Part of a small language model's weights.
Architecture: RMSNorm before each block, no biases in attention or MLP, normalized queries and keys.
Each number is 200 + 30 x the weight over its row's rms, rounded and kept within 0 to 999. Layers, rows and columns count from 0. The size before them is the row's rms in percent of the matrix's.

# layer 4 MLP down, 128x512, rms 0.105, rows 100-127, columns 0-63
099,167,211,181,207,185,218,173,181,227,212,212,232,175,210,218,208,215,181,223,251,198,183,242,195,232,194,190,170,224,202,200,204,173,243,202,223,213,240,165,195,203,221,197,177,217,226,200,253,176,172,181,175,273,152,204,192,198,186,257,205,178,196,198,158
095,205,233,168,193,221,214,202,238,174,242,196,140,211,266,153,203,216,185,228,176,112,139,252,200,243,197,230,133,196,160,198,197,219,212,213,189,187,160,184,268,199,210,197,224,236,170,169,201,198,254,199,200,177,245,206,206,205,197,217,186,191,127,152,222
092,221,212,201,175,185,124,220,211,210,217,206,160,180,185,184,144,213,205,269,184,191,200,159,201,165,225,193,186,174,188,201,204,203,197,268,223,191,205,185,152,184,216,201,192,200,198,217,214,196,179,199,192,208,126,196,198,195,183,181,168,212,162,220,203
094,195,197,149,197,217,153,192,218,206,217,225,191,180,147,234,218,210,224,257,203,185,227,212,175,177,246,206,225,191,189,200,192,163,214,163,196,258,230,186,190,196,148,190,215,277,217,188,192,177,154,185,202,232,239,228,229,189,260,209,207,250,225,207,230
096,205,213,229,242,174,200,201,187,163,231,181,219,157,221,173,208,219,161,152,203,207,194,267,183,231,137,181,213,228,151,193,205,204,190,198,162,237,262,208,214,222,186,194,236,141,211,170,220,203,232,200,199,132,227,192,234,193,223,219,186,171,161,207,190
112,127,189,199,205,154,163,192,178,180,148,195,183,241,182,175,246,202,179,153,204,201,171,168,186,210,208,182,178,161,181,208,180,211,217,217,183,148,173,192,157,197,171,191,139,149,203,157,217,237,212,212,199,187,156,221,182,215,173,178,157,193,184,182,242
094,223,194,190,218,211,208,226,201,196,141,171,192,215,188,191,204,189,194,216,174,187,147,203,189,290,234,192,228,135,243,210,204,219,193,168,212,203,165,157,192,198,172,219,171,141,199,280,235,181,210,243,208,202,216,274,186,221,209,165,141,220,206,157,266
095,197,178,184,219,202,210,183,158,183,160,206,201,166,137,219,196,199,197,208,247,198,181,196,178,209,189,197,247,168,153,213,183,212,246,146,186,161,177,146,255,197,202,200,197,165,216,213,181,230,180,210,189,235,199,225,206,177,135,230,210,172,128,195,234
099,191,201,190,208,200,221,170,216,183,223,173,113,196,180,181,246,220,207,172,225,224,230,180,228,211,152,206,170,229,167,188,210,214,192,199,219,166,180,182,162,198,162,204,202,147,196,224,203,186,165,190,197,210,196,220,157,208,238,176,262,266,217,210,133
100,171,219,250,231,216,168,189,148,190,150,149,246,173,266,201,157,185,217,210,181,193,199,232,160,140,266,196,242,211,231,215,197,185,155,186,181,243,206,230,187,196,190,227,227,197,203,179,176,194,211,203,217,215,275,155,228,209,233,212,211,192,249,268,227
095,214,175,201,211,221,232,171,149,157,212,165,179,212,204,155,192,165,212,270,154,288,205,224,198,223,198,202,189,161,162,198,181,260,285,181,200,228,185,154,148,197,223,198,162,153,173,197,239,218,164,192,201,176,206,182,160,211,183,227,173,252,222,222,250
109,192,191,207,196,211,210,154,209,205,184,177,202,257,216,176,161,192,216,194,202,199,204,159,213,207,161,197,210,158,132,192,186,203,197,196,203,219,153,154,215,204,142,200,211,201,190,174,222,159,170,201,195,183,190,165,134,188,249,194,170,182,220,140,254
091,199,207,178,201,190,200,125,215,201,177,229,178,179,199,178,242,222,121,201,233,212,208,217,185,244,245,189,194,162,188,197,178,231,221,168,149,157,219,252,197,206,193,204,177,178,215,195,169,174,251,178,201,218,184,186,210,207,197,154,218,173,166,154,247
103,184,184,231,183,232,185,243,223,139,243,234,188,207,256,235,218,220,134,225,208,203,197,199,206,147,192,200,200,212,240,203,185,183,199,259,155,201,186,248,221,210,186,200,256,200,235,133,162,195,240,129,219,166,158,216,169,198,193,257,244,232,262,223,187
095,123,207,233,205,174,190,145,203,206,265,145,173,217,153,241,202,205,195,182,201,168,184,175,205,216,161,189,185,190,257,182,203,201,208,187,176,211,229,195,202,201,207,189,203,138,184,235,173,262,193,182,200,171,148,215,203,202,155,155,189,190,183,196,221
092,185,204,126,193,224,228,190,216,197,186,184,151,198,231,176,165,210,183,223,155,167,224,143,195,240,213,217,214,198,206,201,200,160,202,152,138,235,203,191,208,198,180,232,154,197,227,182,182,199,240,224,220,241,242,197,231,189,143,158,213,181,178,259,261
100,215,219,150,173,171,133,243,203,205,235,263,230,204,239,206,268,193,228,215,224,290,244,197,226,144,180,186,145,209,189,221,204,181,143,205,184,218,173,245,173,217,202,215,201,217,209,155,146,194,231,229,199,140,199,210,228,212,211,180,225,212,227,289,199
102,151,222,220,206,217,185,236,203,231,204,229,174,178,158,201,250,189,197,220,193,228,170,216,224,224,263,200,223,124,177,200,191,147,231,239,236,227,196,166,158,204,210,214,254,212,193,211,225,157,193,210,206,221,182,187,179,203,222,230,233,184,177,203,236
097,199,224,245,185,196,175,189,184,205,173,242,193,233,247,200,194,190,118,140,214,196,201,253,163,168,196,197,245,167,220,191,180,147,183,187,159,229,168,249,272,227,148,187,217,186,192,196,154,162,200,175,180,177,235,286,164,236,165,169,207,193,242,198,170
098,246,173,234,164,239,221,216,182,230,194,177,199,211,188,196,168,207,203,187,172,190,196,184,215,160,219,196,184,141,212,189,185,179,207,205,249,246,151,141,168,196,201,196,225,160,195,189,144,267,221,256,208,259,188,188,177,181,238,209,164,209,177,189,236
094,219,202,166,214,201,239,218,223,212,245,172,216,189,185,164,211,194,210,182,191,222,221,197,234,188,173,234,226,279,225,193,214,182,191,172,226,185,184,118,160,197,171,188,236,113,195,184,226,222,167,141,189,142,230,102,144,214,207,215,265,180,189,192,195
102,187,215,198,224,237,188,138,231,225,240,184,200,222,186,230,230,217,180,233,187,260,162,259,197,222,203,195,207,204,215,202,213,166,229,203,199,180,159,188,249,208,219,198,228,226,213,227,243,187,213,182,200,244,241,221,241,203,243,171,207,212,208,195,191
091,221,189,237,235,219,217,178,189,161,222,236,184,172,213,184,259,213,190,257,165,225,173,245,192,215,207,178,160,193,201,208,196,247,233,207,176,130,217,139,245,194,209,200,204,277,195,246,244,140,143,216,221,206,216,227,159,193,240,247,125,226,172,254,213
105,236,237,251,241,187,243,171,189,199,226,208,234,211,226,200,214,202,216,283,192,197,220,222,197,173,237,203,238,212,231,189,195,209,191,203,225,233,171,209,196,211,259,189,125,219,194,207,223,193,178,234,218,234,261,190,239,200,218,244,204,203,227,221,219
102,198,187,165,205,199,189,178,219,215,203,188,179,131,199,143,250,199,172,204,167,222,239,186,192,192,191,183,212,169,175,205,209,140,187,151,225,174,217,185,177,199,209,204,209,184,175,220,241,182,213,150,199,191,173,160,203,207,151,201,254,188,190,178,195
089,224,223,229,233,185,253,217,211,230,220,224,200,197,177,175,250,171,155,204,192,202,261,191,194,205,205,196,113,244,124,198,223,238,200,172,202,194,189,218,123,201,178,196,187,194,200,174,238,184,186,252,192,194,189,198,231,173,214,208,261,183,136,242,189
092,150,170,205,211,184,151,170,180,191,225,232,263,146,222,194,226,194,140,224,150,211,161,229,227,182,223,208,140,167,180,192,201,196,182,172,193,221,194,211,210,182,157,192,214,248,182,194,233,193,234,216,198,239,175,277,223,212,194,209,151,171,189,180,155
118,208,218,241,191,186,230,226,211,215,261,228,244,210,189,282,156,212,157,197,274,191,223,231,216,226,207,210,229,257,243,195,207,201,204,191,231,268,217,280,198,193,209,205,224,174,201,176,230,182,268,238,191,225,207,169,213,192,219,211,249,232,272,224,193